{
  "hidden_size": 160,
  "rope_fraction": 1.0,
  "attn_scale": 0.125,
  "tie_word_embeddings": true,
  "optimizer": "adam_variant",
  "beta1": 0.9,
  "final_lr_fraction": 0.0
}
Each number is 500 + 25 x the weight over its row's rms, rounded and kept within 0 to 999. Layers, rows and columns count from 0. Numbers have three digits each. The size before them is the row's rms in percent of the matrix's.

# q: layer 7 attention query, 128x160, rms 0.115, rows 26-63,89-127, columns 80-119
# k: layer 7 attention key, 64x160, rms 0.108, rows 25-63, columns 80-119
# v: layer 7 attention value, 64x160, rms 0.0874, rows 0-61, columns 80-119
# o: layer 7 attention output (transposed), 128x160, rms 0.0918, rows 0-60,64-124, columns 80-119
q89 110:512476495525501428470485486453470522486479467556482563465525514478510453512498457495491505489479491497502516493487471479
k25 106:497486506503511508450492544488480490511496511524510514505443514484483529522533547487489474497506476493514489458495544517
q26 111:503455536477516497510505511491549487501475505474504508504466467512465475477505538482512450446532505517517507519514522468
q90 091:513486493501492488489472523509530493502493472473491447509473480569482492464557498469495547458495491507522495507503513497
k26 091:538491487491499477509475513521549548506507479479470505522500473502482479487496515509473533492497481471490493507551525487
q27 117:538502472476458508483476552477527556521495463506464472538464490515509486513510497492538505492467483477490537465527494479
q91 084:529512442511510503494465508489514498528493494534481522542475475493497538499506514451520536564532506517488474491445523489
k27 070:548496481537500462499488498528516547532469510476507473454482491478490480481543487493465502495495481513486512543527521454
q28 086:505496494479537492513504463474503534513508486494470480477462496532513526501478498510493496507498461468494494540542480465
q92 110:537527485515482452494488483454510524518503483537483502478505546517459480473464475473520483560506499476460493501524479492
k28 109:536528548515509547510504491537485499489501508500497475452510516487489519555548511491489506521514474485504489459524525515
q29 115:544528516531506504516514490496499516532528501504484454455529516508483505510494488506504441555532524462498471533454450507
q93 083:510526510551484522532536498494497460505516491482526503479544476481519463525486456519487451496484498513540507558463514534
k29 080:509485500502494551533508488452503466499496489500486475448498509480492493481530473513558471502485516505472499482499470500
q30 114:519531523513492518521493465509496497535515521495498504503523515463503550510518458520493511561516492504478479500505512546
q94 071:525504493538477485526507491496482495490496471523510516432524495496482522498459484512540471502495488509529548551490488507
k30 101:464485476490501531519506494475498473506518508527539555489499519498497488515522490497530494487519549486477495463473458495
q31 109:456482513484497468521521513490510427500493516490529534467495518473529491488507486516487478467467498556555540498450500519
q95 091:527473520547527479512558491494487521521521502486534441486483505530519501448530482494467469459494487483508489485509490532
k31 096:492463518494512499470452485498532506474442482496462501486500500531483520515462542569501552497463486483516493515515488472
q32 082:484490493516512466478476510479490501473476497483520494481494493496520507540511464535461518485509496500516549479521521528
q96 102:460498514496518520494445533536494456473494501458512453510519493549513506494519516523463523431470464529550538476490531524
k32 110:502492495477471490477536471488510543484515512496488535516498499492498455501465525533485505490482506460456524500500511497
q33 090:483468548492502503536492486550507494482490493495521515500490443511532527508495485492495522450495515564509519526531508511
q97 110:527502477494528489484522525519495512511503486532474545513474494549504520447514489433493529510525485533512482481491522503
k33 087:463496497486498457441469513476537556506507522508519490531526472484503516500477531486508552498474470524517509499514529461
q34 072:477484534488519495531477469488493467500477499466521554525522483509499522493445473480502490463471493560490504510521493514
q98 084:485465488500517466456540456492479482520499465491505479517525482503489538492447494514498507513485514474509508484518498482
k34 083:496526487492571515492532529514540484491535529509487467529516498541468467502544506493465504538548510509470491517496512488
q35 085:497493518499506518498513471493491525484450520532453506471512491498523473520485544475476485546535543519457473536485515478
q99 119:514544491509525530519514451508492496499522467522455540511505488462498507496453504470482549548530511506483505501476517524
k35 088:539495503510509521505534513532463458479489523479494471453567529511494538514434492505526470471449482455545488498496507509
q36 091:487498541502508513542515484492505495472487548476503504502488504508542508495468460518494485490497524466477479528490542514
q100 112:472498498488520518520452477543487457501484500500533500486501485548493516498485527545494489458478501463491508528489508491
k36 094:458476475530475496476526488474500519453522518485518502524506496491499443511452522503494493552464541496463509504523510447
q37 087:528503495485502449486503478488503518515471488497486533478508496536518541500485492511488501496522503506521501510481490503
q101 100:566521441497490488485471484486493509502511466541466541484495496510497570479490485484529517540516513498464459500515480485
k37 111:505526509462522525485511493497516511468501515474490494462479484542486534509488536522471490487510474488526540538512510492
q38 089:509467543486473496477512485552545485496467538474536495505527476519514538499490506522495501485506456524533503489529557502
q102 094:507463498477483481480547479519482521494481524489508502516459478510505513499493540530543547486514491504496549507520446486
k38 122:493487504564506514477469505569470467456500532521521463501521496479503553521536502481453515505497504525537506514504481507
q39 100:497481534491511471504509523486515495486476480506546537469510487485498501492546497501475497500476498558516565486470534529
q103 116:516532513517503458516500534425497511496464448494493491511480507489545459507498483509516505507454507530476556488489500496
k39 119:516506516409511500481487478497508502517541480504501484477488522509501558501483509475462498524495478468514534519512486507
q40 104:477460529467485481466499508509512456480456510475521493474512488516512484507489510514493488455481484530558496518533500488
q104 089:499479512497455470453527475493519472458468496467530461490531455532491480496471532527500471498484530477500468520526487489
k40 124:525498483468492502477510511504539490488501505502474438503485499538491484473493514510488495462493462496488513513508530485
q41 126:474479478473480470500497522509503473478483501498478488498425485500510496479542527491461544472495498528521509482534515476
q105 092:445488502506552472471500502511483491460492497518470562506486512495501503483516471496487529480499487498504462468501506502
k41 088:514519512484487494457524478514459557462502531521507470472519496535503515522469516482490520529480474497517518523507493495
q42 081:515517487511508530503519493462501524530513533515496479490513536499508473501482471467529453538509503474449471499468492506
q106 084:484526486510492491545501502463484525566528459501502483497510547479482496513514497480548473499495517496510503481455459521
k42 081:487479527462503503518507497488511469480486482472476519449492511505517501501481476517521521464449515501511519498507493516
q43 092:507520504481508471508479544541501482484507481525540514485445562484481532496515450498522521486498465519522550478533536516
q107 100:461464515475514449529478587507499486498489503490517488480468541524497496506530487495491485445505476525546555471505505522
k43 136:445454463454511454455513522496539496475530501522515535509475506539525524502496520482501509528498487525524540504482527509
q44 140:491492502492466544497467547485503505486478522532514499502449502520514487489536536490508506479458468518507550443501533510
q108 121:488496534482500525493476523519517443479510526478506465515458471526534490529529503501461521485475453498543527522498519519
k44 079:517512517526505479505511499488529519513552491498519518550518514504499491472470513467502485531507504510485488503502495495
q45 103:491490481520530515503507478565462507526547485472499502538509472473466542466489519495484485492557527459521468528493509484
q109 095:486465469497534541492518454550484477503512527530504531498514487523461547486482525533496501505544506446488473532504483490
k45 121:518497501565539494519506458517496478483482535436525474502501490490479525466504499478474459527547531487486464487523497473
q46 096:511513523502525506503486493531528484525515511510502469507506466502500527488524495498506512472539492527505487554505517448
q110 107:495482500494517429506471467474494519482485484506487508468504484502497526518451514508505491510493463512510528573511483485
k46 094:474524531471510511528481472503485465495532485478501478483511469531523555559521520515501518484483491502552522539480518523
q47 092:497536500522523516489495522489490468467496489512480512523484543483490440501504468478489526484521464472502524473516549519
q111 110:456484539533482510502532499513484446499494540489505493521542506491491484495470494524455484466507512474564509523471508498
k47 112:478470528520491507494495486490487445470499505479525489483539462517549506488464507532450507514466529509497509527494521511
q48 075:504512457516493508476493545470499508495520533525478531540501540464540501506514504489506538511486479505484495443484491518
q112 101:496505500514477502495489543498496531473501505513507515528490537466492451485558496485516526486489500528469499434503507503
k48 127:452507441520508499482483529504498547512504503571516550500513533489482478490491486506554509448491506517474520478469506479
q49 108:489535504476498504540537494509527497512521546488500445503486509496472479473499531537497496506512471465504515521534535511
q113 142:522541559502502499520494510474477498480471471471491454501505508510543451550521473514492513526485475477491508520525490527
k49 114:508528504467486520521526466454525487484500490514487474468463519465533449527515468481537529540474500473478510492495484509
q50 088:487517499513491491437565507502542504483503486474510532498509477496508511508509475457471490467493487526522541513512511506
q114 106:550464465466441507500509476490480528500495489528490560480524474536468534510451533488549517503510507478497459501512457489
k50 101:512503465469515495497469545541488486489533496473489494445485515509499554516531468453479504486495462487525526493517514541
q51 139:481517472509547498518508486535525453495495516491499484492511476491507523487488504462480474503541527465493487563526518485
q115 129:503504499496494525489493462502497487492483530483496474502517491511481453519455543567493483527487533466520511533480506515
k51 116:518493515469480535514506478497516480473493530480501487536503483501508480502460541544477522462469526470478540549483499501
q52 067:532481509491516475463526517507480554503529495498495509547477534506485478527487528506564458541549530485503498495477475458
q116 103:499499438505468476493510531471493546533538469521505515490466550509470527482494498474574444489503534501487499439470471498
k52 119:533496474498517490478515547526535491540502499526518500487463530526466513460479521495511465516531470478485486487496541486
q53 093:476477527497519472499500464521480503510502474476500503514563462489499521566477519519493508503479532478535463525511459503
q117 106:520471465490488467504534436474469491483506455504461519453526491479502529517429475560533502499472523488513480525513484501
k53 107:531482505489498511495491472500485498501484523475456486497527471453498518522499448519509475485484457501486480512502502504
q54 080:506532494480501520491507498453482474518506509494467536518493507477473532476499560487572474527479521489458494519437497467
q118 113:492500446525458463483510480493530508511502501528468524459490532458488484455463518492507462505497517521471517510513513451
k54 109:506478487524511537499482516487506485554531518526518490515508526523471478464500485531525463440532536498486470502512521480
q55 072:505475551506502521523494516522498492508496534478521492492543458510526495486434492522473483497517512513545535516433519491
q119 102:528492561496507468470510475534513493490471500436525458505510462493536469528470497517499477515498501514508502503498500543
k55 111:506471492493486487467556454483541489518502487497469481518515509469470492487463473537549441491512502480475499546513503461
q56 102:561483517510470494487514492502484517551450503488517511491495481513472491489505551539498537484507484526527505539516502466
q120 111:580504463506455496500449466505480559519473495535492552472494513532497514459497534542528524479502495503458481490499479485
k56 092:494514539504502503514446482506459515517483523493547468512483485540532513528477515522499494466482494485469522510477497454
q57 102:523493479481485460455477523474503492519475485506529501476474518490507465509552529505479481477491463490528527472491449490
q121 109:512522472459497498488506524501514494491524504495486518501490501501504551517540517484493488546497501507498506505552528506
k57 123:520519532463528538520467450510499475481475504448485499506468457529527536520541553499452510562529489507513532526515512522
q58 073:469489483489498464494502518501526559546501539512509492498482493509476531520539438507511507481499442495546526510497565515
q122 123:535505506446516452501496483509503524483491462509475508491472466521504556484471485492493518531506483523513484529535480493
k58 120:453469517440513461491509476508478469482544467502492486520500501518527548514503485517490520489496489527534510529512466528
q59 079:518536460463492538486495555466517516513503515548486483496456522502514463512544503481521475500503508488449522508495501478
q123 106:486539458511492506520492524483510499511507510558510501486449541500521462521523497476512482515487478525469532503472523475
k59 105:464507486455503498529500506447503492502542518516514498492458538497527494496490545525508506499490521513450523513484518494
q60 063:527528468505498496490481486507497520495566468522475482497492564513517466506538491483526498534513484474484508443504482501
q124 093:459494436486521497516516544499467492497543445540495496507506555484467494523517498481516478488491517500497474456499487501
k60 099:475474476488521493492505523526507486477486504523516521456487506487509528505482486498490518508494507514550518495505506520
q61 097:482525464474457473507512542471521485501483488539516519505486549465503512463536487497515513501490468497484550475462540512
q125 115:484472470499503437497529486481473516484490463535503559486522518489523516477501512495525465500489503499465487479510488496
k61 105:437506482467543540505474470477516454456511506523499491472483530494524541464504485468536511526489505527518525530492470487
q62 110:536502490469479450467523516463506540489448472503466518476504524514500472478490478512520491502461463492485509477506503500
q126 095:509516448501464508504456528457517573488517515506502552463488520492499475487549520494532492493513523531472490471497539466
k62 107:457528505484503541500472501500528495539533501493520528507487498484495450499526533496522504459499519525490525475469533508
q63 083:486509489498457477482476545488499508502482486515505489488507502498530507549505481464516534544486471473499544481499515492
q127 117:449488484505516471468505520522526507512517508534540538478505494514466537526547478422531531509525483540496515478499507472
k63 118:502484458519521457423511534511518525477509504528499537455498517520471491487530469480515487480513487521485545500478534478
v0 109:496555526482506473501481494521513482515517505519490512480531451517450460476510494530503503472519501504487463507497517544
o0 102:473524539550509523488526486522478489478503473476513439457532499460542508488522493553468496469502485504476515471465481466
o64 110:461516515578539524460489492516495456487481501509494516517511519544481468533495486501467512479496479497472483519520505485
v1 092:497527527565474505494499514492528462472513522454511520527521531503537463516528509500497512490523542499481497510456534496
o1 094:551504554492476481503527482521487474538495476486468482544515489490497500470555507489527481477490486488549464530450529508
o65 099:510519486500520483496509451486480452486488455497477522552490462558501475467553496500489483455507495486524444519512497458
v2 101:491511505489524502499504507526518522518521494508465499477501460520435517489444510489521509531516491458505524489512478533
o2 110:497513511521489520516521531563489501480575481512533517516518496482518484480475527498510511492483481477468490448509471511
o66 086:537481501534514467498503511521479538512491493521520468461501515512525528530472544494481520526464503511538476482503514497
v3 103:499436498534487491493535490494474507515490437517438460520501471523506476472514459492523500484472477511494450483480523499
o3 108:477547494506503526528519498481504487454449509498491514462465538509484504491526470504497457528512496537477525465525492502
o67 101:484499500457487539537508512518542518539505497506467478492503539480499518482493447488549477475489498495502544542485506509
v4 098:470511539513497481489485508430489538543443514522504477514538494480463503496549496531508505519450488526516476477457503506
o4 094:497509500510517513524520533461523506524490510526491495475443526507532452518540507508525496523548506521491553454494521485
o68 111:474484478547522451478516525501535494541516535509478538491481487478525493466496500509461495477455520535548484516504490510
v5 106:534530528449470503502506526500487495483482461507504512475539522531507478518465540474541533515556523532497487496494464486
o5 103:529451537510473467514499488521521542531546516464515481503508481498476483507471495497494521475485515467506512535543521478
o69 106:499435520521498484494517524547504533510522526501541480478511524500453475484493535456471558525497512464507475459537501481
v6 100:524504486518506487495470550475514518488477527496541472511520541472508476525445479522497520510469519461477532490479486502
o6 084:522493497502481492515465482482459484506480476518481501538513511513494511512475462475496456470524512495504483528520475432
o70 115:539579442495481502506491485494500513472504523519489511489504494489487509476498488497493483492528506542465483501524537489
v7 100:497480513553469508484535516512495483520477514474462505501490510489441526450493534502516479527484496482526516498475501496
o7 095:533568489482489503510489524487526495474482484485480490476562496534521438498504504520497475493513479474491476531459522501
o71 107:524531490532478500530504499466524493485450485509513512499513456522525499510492471500510458482499497502518488530496524534
v8 085:467518477529497525501504499520499498470494548480453497457482514502581478472530493507456494489498519465509527505472506481
o8 082:488522507518479522481466506505460462500489515480501484539543472523500518498551486483497513505481476482515468499435505554
o72 099:502533530494513518511458483480463458500486439461477458511535466508501484505511470527490445468522506515507522503507502515
v9 090:489478517482531491496471479489531488489474470507493524460537551520507503465501463482511460460518494430482485518479505514
o9 089:479541497508490567544509562496495502484554494487475484545464524527497456490506532501523518494468511495471489477518539525
o73 090:502514520478495542532486508505498510512500492483512515557509527502477475505559452509521527473493479504495518508513517520
v10 087:487500474534471502518477480522517561510495480511492473519485497496484530512464534533490517524486481444510486495466476499
o10 080:470471501547535525494514544509544498483513520516562522434475474500492474513480488467508522505501477544523541444532470499
o74 097:507443547574492488461507551490508508519462523488510490451497481451503463514458517477483502468481495539550551478482470531
v11 106:464478454515490481506435502473517515511503517471487488501452499496511539476524492505553498473467495490500505472484510497
o11 093:478493474516496546515522528492496485499536507504508518499441465518509495493505500450523468513472445508480479439497506522
o75 110:493525494498536556510452518501524468524502504475488489501437470504517433439568498527485475478501536533492467497509487517
v12 090:530500496532490505504504508534493472507486496478512440540514546483509467495454475494521513471450504494510506492495473513
o12 087:495505467536465475528512476469497493502489482537475490523529519491528521488487453497508443468523487463510498528521485467
o76 101:505547444500446484512481452460506499449499472530504521523486470524504498505498471485525457503531471523471521493557462488
v13 113:491519496511534515509485472543505448498512459519487517458479480497481489530473521461486546498535520453473508467548503509
o13 113:495534441504464492493454497510482475470513492471479495489536528515490564485467506503483525511490523463495462535499516440
o77 107:491547476453481512528462488495469530480486450461500502506555534498476540541459467524521503514499483497490500507539540493
v14 114:456442446497494496527511504485514459492515481485490446489443559537503468523490488487501521485482525487491513476479482519
o14 123:498501445501462474536543538500539502472545502514507508474539473483510541448460469504486493482435479458543467480497482523
o78 099:533502512497476480492511543543508494509487508508507428507503459505532471476526501502514471524486529513538546546501467480
v15 095:476452507490500524512538472504514461502544535476534489559469535498478502508495495495507482518460517504476504489497544530
o15 094:509521475498485519486493480509512486469523464503504519521553476485512486458520517487489521485511490503511443491474492540
o79 098:496515474512493490509509473510487487455532470511490507512487480520512531510476514466457506505487502504479498470518483485
v16 101:530525535470486521483494481521498522529516503549498460549502522471549516493478461486520458489513479507499498528508492475
o16 092:513471493476524471506502559472512502554490506540463540515483482509516498483475505465516478481515476511542499502483499539
o80 108:477484490507518518520472517481517483493493490529478513497460493502559511533474465477502520492483486546475534449508448514
v17 112:492520468477521486482484505516483528497486504518506486526476533497539500535521504509484558499504514456515481481469516481
o17 092:530488530506524476524504494524489460499488506505475493499450554464500527512507519466540495533490460515487534470475505454
o81 122:467517453481557491459492527514495473499558544503485485501474547494523495464546518503495479501453529527530478537491525488
v18 106:480477520471489491519533505530511489484525498544451428490476557541519484521447520539540517485538508483489500502481494502
o18 103:500458524496505498525488537517512506509498481485527496495470482474487495489462478488502504468429487483525523473491508467
o82 102:535435476519509495468519532510482491465510519499527475521489506505511503473513500460487527541463524511512509540521493477
v19 092:504450529489500499543490513513498499511536448487468471521473472519489500484505539491502476482452526493465501514521474520
o19 100:481538451501500489522549506457501513441454492521489543459525518514496509504477457502475484472503483477507482491521456497
o83 092:470514495485480531482502500525539480484524501509527503500473522512516477526504473536513491491478540471479530477515495512
v20 100:489495527488526473479511526490501496495490490547527543500500511482510505506464475455478545524527472503486451447543477509
o20 096:557460547479489469509506463549483493523520484497474502527519496492494500491485554501528529479448485498511511527503515546
o84 108:513492518479465497527513532519528569555516508504514525494544479520487495504517512507560523515479473494535507512461501493
v21 100:455500498478502493501549508498500527482514550500504529461508570529543500472492476506497555477519483495457504537489482483
o21 099:532490507495475537503465495518510529539513488449493468554504488483520485506523462487510528488470485486505516523509515501
o85 102:526508485479513503550517473503492520472536448535525477530530490535501501478507499471478526545505539530443519475534521534
v22 097:469540511527483499511517506499506474499493467506471495447454563521489505474489484549469519505490530512532501477472487507
o22 093:482515507513455475538501480537502517478529497482480515461522480495522484466480484524483515439435464457502480507522527490
o86 101:545526513522475484499490459486503495535455509457486514469538486495520488461551454530488437443469517540518524554505529530
v23 102:541506515508504496486563503571500497487491460444461519513504469509466489507492507484471460503465493475533483524527472521
o23 090:480489488534500540489486470484515520448465516513503531452492505489531464511500497489498528530535491542469528509534453474
o87 106:468463520537467481456557476505484520481499517482510518483493514472504443560512527517508558525485462473507509508495473527
v24 104:500450524489520488458535504478490507529506505482548512498468498546473495512443516462471479508523550516510515520503502506
o24 103:499535471484492521508487509483487487472525449476524501472530531473485527512453502507504489497480493465473508478501511490
o88 102:531536534514518486452521491479480490509504513528478510506564517481518521495439508528476512500436499488492482527524531503
v25 107:479489539495497520534490509478506505504519475526543530542521470501461536480494499507533445502457487535463440500467493535
o25 093:494452488451533487516532534522504479515517493529517526510496483528501485498468521478489469491510539517495548474492478498
o89 116:512477505498540532478485489494542502529517527514461509500496490496487491521473517525472517506485507475505450492498491494
v26 101:475481515472491491508535509512492550511526533478523500507470514494493461520477465527447526487474510525501530522510511517
o26 096:473478509496504512470454484502487472505456494514485512517517492477502518503527481495501507501525495527509501504462496509
o90 114:490526483518509466492524478500484515484502477549493499493525502486527489542463504483524524532497477529483499467508496483
v27 095:495486516541475482502440490487481510478501530536490498475544481455543525504477456520518486499519496531522500446487478491
o27 090:504498522486527552462502507513488505533506512469515444499486490472516488516531530511450478543509493493445472454497531495
o91 097:495498489472543565533444562505521471512496546474523453494500462525534499452507466484493452492521496519480480516463480461
v28 101:494459472471522516496540510462515476505515490534505560537478527519467522551521522478476493507487523539476476522499510536
o28 100:528465460426521493499529482482553523507537491493517486501562534476493518486481488535510510460515514483555486508503522550
o92 096:490485517508534495506577454528491497506478501515475502513504511501495468503470505539503526520466508494506465521500553491
v29 114:523470502516494504502480506440510468516502487485472501510526485500480507509543503478489521521486520501503459505499548481
o29 120:463505446508513513482501534460516510465482542506497532491494497537484496513529501491496493504529507512501490484516499518
o93 099:494486486465517508472536503541531516530466524459484501484541505511492491492495506518508495461504480437502501544464555479
v30 090:454506496552530518484420486461531527505479525500523479490506499480512468498506523471480503502477484456490490500465513492
o30 074:525519498508523518505518534508503452490541507518520448532437483513502490510536541476510540549504538534500517464476515487
o94 103:530535491502525531484476541504491480502503516488484496521500474489496493498481484493496484446504484512532516486515501497
v31 095:471518530520476514498577534471472501505496520492498503495524528483527487489543471510507487501510486579463463495496520465
o31 094:525523522473484490515452494475504510549450517485458483522479514529487489522539491480516478505501534507522549559468537463
o95 100:507486470443458489535486476463543524478532454524492485499512459522483548479467492479503498509519515503535486515493506518
v32 105:503444518497522496501491462537462495493469495556472516514496522528539510475486530522489494450513484472536468510495526490
o32 093:472506489528500520489495517457467496514522486504499488483471527471475468490492541515516527504507485485463471466507544537
o96 108:516475537521486537522503497496497458513508488503489479558459554494464532525504477506543460488517470497477534525527482477
v33 090:512470462497496551499494478491556504488499473502499482508526468533445496495487505490485482476475513451474487503506548524
o33 085:476507473494512543472533551486480498456530489504530483496474529496513518496516497476541485485511523516485514433489490531
o97 097:463522490534524531461486529525493479475504521489528501520486550491504509487522475504531519464470504498508453482483537500
v34 099:519506497536485478529534503497517461488536486498466505487492521527529463539511535528512533469534527547490560450499482498
o34 102:534520486511473485487519471510504519473462504476530486459543496442491510489521508513444502483496482480508440484493515507
o98 096:525484513495487452505520454505451484477493501492543496513500506522501509528530500481533460545496497490498508561538468458
v35 092:480477513495538486506514496453492500496501502473515497498470517491449508504497494516550462509515509520470524569454500490
o35 083:486526519471519500546523528515517519494550503487495465490501494559499468481474487529486481455444490483540529495499495518
o99 107:491469507468536496485545540525545543525539516548518501504516494511522494458514490471487506505470517506558528489461496549
v36 102:538463491478490496475476505473491513503504528451527510494498503487544501508495474418504510522463502526504524491506482496
o36 092:520497508533457538468487499485500521512490496519481484500469467492506484516515518515497507521547503559490504533519475486
o100 100:510493494477453488534530506526471516462541513519505475493476446508492476506500548475487544525554476490483493474526466486
v37 087:503517493491468486542521499481465511514501512537540442572497505474508537486514463461558487532454492516538502503503479457
o37 084:466461494527504462524494510497548506527488526507494535515476464549486479503470498491498462476544522513485511520512490489
o101 093:522492461461466505513494473500538532513522481527487526487487510530478528481468527510515510515547468468424508488514490466
v38 093:524527543547478522464479525495511507466479519468519509529532494499519500520535502476493514514492527478494492487454502443
o38 089:547484541474490469497482509495520472536483500495486452550561467543494475529500531506523498501499534507541512557445505527
o102 110:485537467517515505525480524478505486489496479512490521521514460567506476471491513487472494436518495510546464494492531505
v39 105:470527493459519522520503479573494454511507499530545498481507491493532478478485485544453438480498512510518520495528474503
o39 102:499483491506511488499504494528473501523506508510474493499506507433541533482478515512449509536529515455468506519500458447
o103 109:482514473476502504529480492507514475477553501487504498485473533473494552524479492507503453521500525519454554485511472491
v40 092:501558505463485479501524520472496520512494508462512475492509538512528496501475519510491526511537490480516535520496451479
o40 095:493492506539463488505458487516503514521519511485528533530537467529518472533445498506506513478487481486511505542530490468
o104 096:545510512534471459519524453471477497492486510522511513491542494525505502520511530490474528550515509488479496483538522517
v41 110:481479481514502529509507466528496506495487521429469502479467520455500477499494504531513479496483479488517473519484556531
o41 111:487505440517540521450511508490485482477448498496499503466485481464484518470511477485473538499520493477531486471485528528
o105 105:529503515477534531466562493476498471487472496484477489500527482452530544553439441482501488502531485485503552524499492490
v42 098:535503504490480490515506490567474526507466463470454486447459454512470522495472459528504449507483468526530516491474465499
o42 098:483516498481500486495513467503528522496467527497502535461505483503492510492443477511495509502474497481496515528531470502
o106 098:450499510526502521489494531493511520497465528478480490458478489444515474512461488515487480483464526519529552505508489545
v43 099:486510483500496511476525507476497542496472518501478491495503493487522521489449472501465462514524469500495465503502533495
o43 100:504461500476538510492456529495474496523428515473512481474471480502501545532474455485500492521455475490505531502462521516
o107 107:527535478481512578485511496453512489520458493498462519486545487499490523523435438489528501507475484502476514508505536542
v44 094:517477478429495522501500505490502539485533557458490517527446525499535512492515509521511498511489496439503482528507529506
o44 097:494486506466526499475510488509454483509483494493514534534504474494493531517514519497519558484482478502515486482493512553
o108 090:489529454472505544491507476515462486478508460505505506492480522524496545504494509490484537485509494497468505460495534490
v45 104:526518549529466492494463520503489554492446498558488508498493501493512534515526501511520471500519487521519472450510481484
o45 095:522486521482498490511501460499508531513470527494486496484451485516459472506470541517492525507469482499477487493502510523
o109 115:492496483518533532484507514475530509554502545501487543516495481504500462445560485517517511446461501501537478536469502528
v46 093:495470474513510516499488496504510504507495529421513519469498518519508488490511495560474465496489544513463496479440486497
o46 074:455543517493473519478558497495474508483527508557520502497506512507544522520511521505462524507498482503487495476531492487
o110 107:483519542528519486476483508509489452509512531469487483507482482469513484474547500499431478442490531505553515514499511480
v47 113:501473504515455503511527525495511471542541500491484460490470502526529487458537519518472458481458509493488505461492530505
o47 106:454504461499513491499510549482518495475487512531522543469530487508475534502518459484498478509543536502545475496469504506
o111 115:512513521506483487493499502492507462468488467504501485484508492484499532470525488514522475495513549486503489504469506475
v48 099:487476540520486472468483518474523507521517515567552491509504559484512518508503465480489504479535500473497506477513476514
o48 098:511515507543452499539473511505477490485504482484505483509539516513525470506508482508495508478477516481500478471473514518
o112 105:538526551523445487553459486482510496473479471526547528534553446513503488466531506528530502490497509522487495499502486468
v49 087:468456490490503513493518492495497514500511504477499496495540488493478500472535469512513466482533486485500516502472512486
o49 087:447527530519506572508548558517507503523537506506535498522488510484519444513537526505516511486494507486482499454509511537
o113 080:492485559542513542533525539516526485540467516507506475529467500485503461504547500463508533478494508468538525486491504498
v50 104:519451521540502512477518501503538489524527482517494501533534484525488530519499506492494472512496540459457502488529502471
o50 100:470496436478477521493495518470516512464513483520524505522547466508535513491468491505496471454545515485527458489510448560
o114 108:522540457530509528495529486504485521504475497500485555529518482549513480524475462478501549467487468485492481510519529528
v51 099:528513483508476489513518522513532476508522433487517491556508475477442440533508527498506532502528512424512497538535509533
o51 096:516508484536476488516504488502546495465480502494513546500520505492489469468511499502532506481484534520535484505511457472
o115 100:519494468522472475480533453493486525467475523486541555482503540503476486528488538511536546533508484480453474488546492479
v52 096:479512511491532503503473472501519527499520505491485488487469510509548501507471477537456516469471465496518497477480520503
o52 090:512492492509486542478517526480489500492530492523505471505475466477500514502475541472495541512492493521478486449487503554
o116 098:517508504531510512492470514493500450494462498479476476511499521494507522505499461468467462434486521575487541499526474481
v53 100:480496465474519515501483482510499520520515500503482488530489477487475459446530479502498492519521519515514534544500493489
o53 090:444541499548492551511478505513539470470534493486528516498516473534471480476509494489473507510500500526491468486501452522
o117 108:490493508535513532509497482520498479500527500515496487498472527493488485508488500499475511500480475513451540451535462511
v54 105:517447503501534497532499496566532455509531457451456522471487474502492487440483532490522487496495510481497523483511514512
o54 109:472532511496484503486518532528511470462555481528502521504545520496503488485474511568470470487496507512498472501470489472
o118 092:516509520530459454521492460505469488471475497479504490505491460519484487536521522534509484511552510499532483508513498450
v55 104:474466476468503519494480509504528506467528505442500497487494554520522493522482504551501546461534490476527503520494539484
o55 106:472495506493501523478517509484467514525520518509517546530476492447487505510506510509517527516464452493504483455516530552
o119 097:537503497490504503509525447475489493506437492501523480500477514458477502496556523476496520501536533513470526487499515473
v56 086:496487476514525500511492491495514466465512531482483483507492517506555494516531511514493501495481499458494525494503528458
o56 078:517501540496520522465497512518477473524519508495485486511497430503512497520532529471530517496490506506514478510494539538
o120 102:496515526500505503524478511529454487496525500479502476512470523514516527510541514511466500500530505521488488514494528517
v57 115:505553544512514505486538499530513477485456519488527532460526510480489504535486516494492509493554479528501491481495514503
o57 119:529496546499514524492477497502492506543507490490469441497454524478514466495516522508531510525468511498489546523471543460
o121 102:531481484508524497479530512471508513499480534495492529509488493480489463488524480461532524523489483542542464556516498500
v58 099:495511544552530515433460498547503534532513509459521517504514452499448521490493466534463489474530488456556521491516506551
o58 084:478510497567506524516503499517489471462525526508495503459504562456503509499489503516504503510534529481453517492497462493
o122 116:504544505540509485490487482485488458480498550480496523481510508471525499502501509540492477480483491484491478532445516494
v59 099:520500542480492506505502513491502507490487526511495516458480529495481509547545497477476492503514492455460436486512483478
o59 088:516506526455501512508524543493475513551480505502464464531503502497524473515524523501527535482490489487518514529476517527
o123 110:444493488477504507524520546522523526506491482505499514531488506531503492520498480469485542495478521519544515476527517542
v60 095:514468543501528525537506490463523505519489423524533494465490484497444520448509487501507467516511472500494483456456495495
o60 095:459542472478464534510483549500505492479543488538492492498479506553477468455486511545467492467474534503501515528494498486
o124 099:538480485462472510531485489490529552507498512515489480494487450509472489478523491488522519513500525497535510493525471546
v61 098:551465477491466501527460480443488518488511468540490496539482516517537493525500530515464466490477525457545495526503544479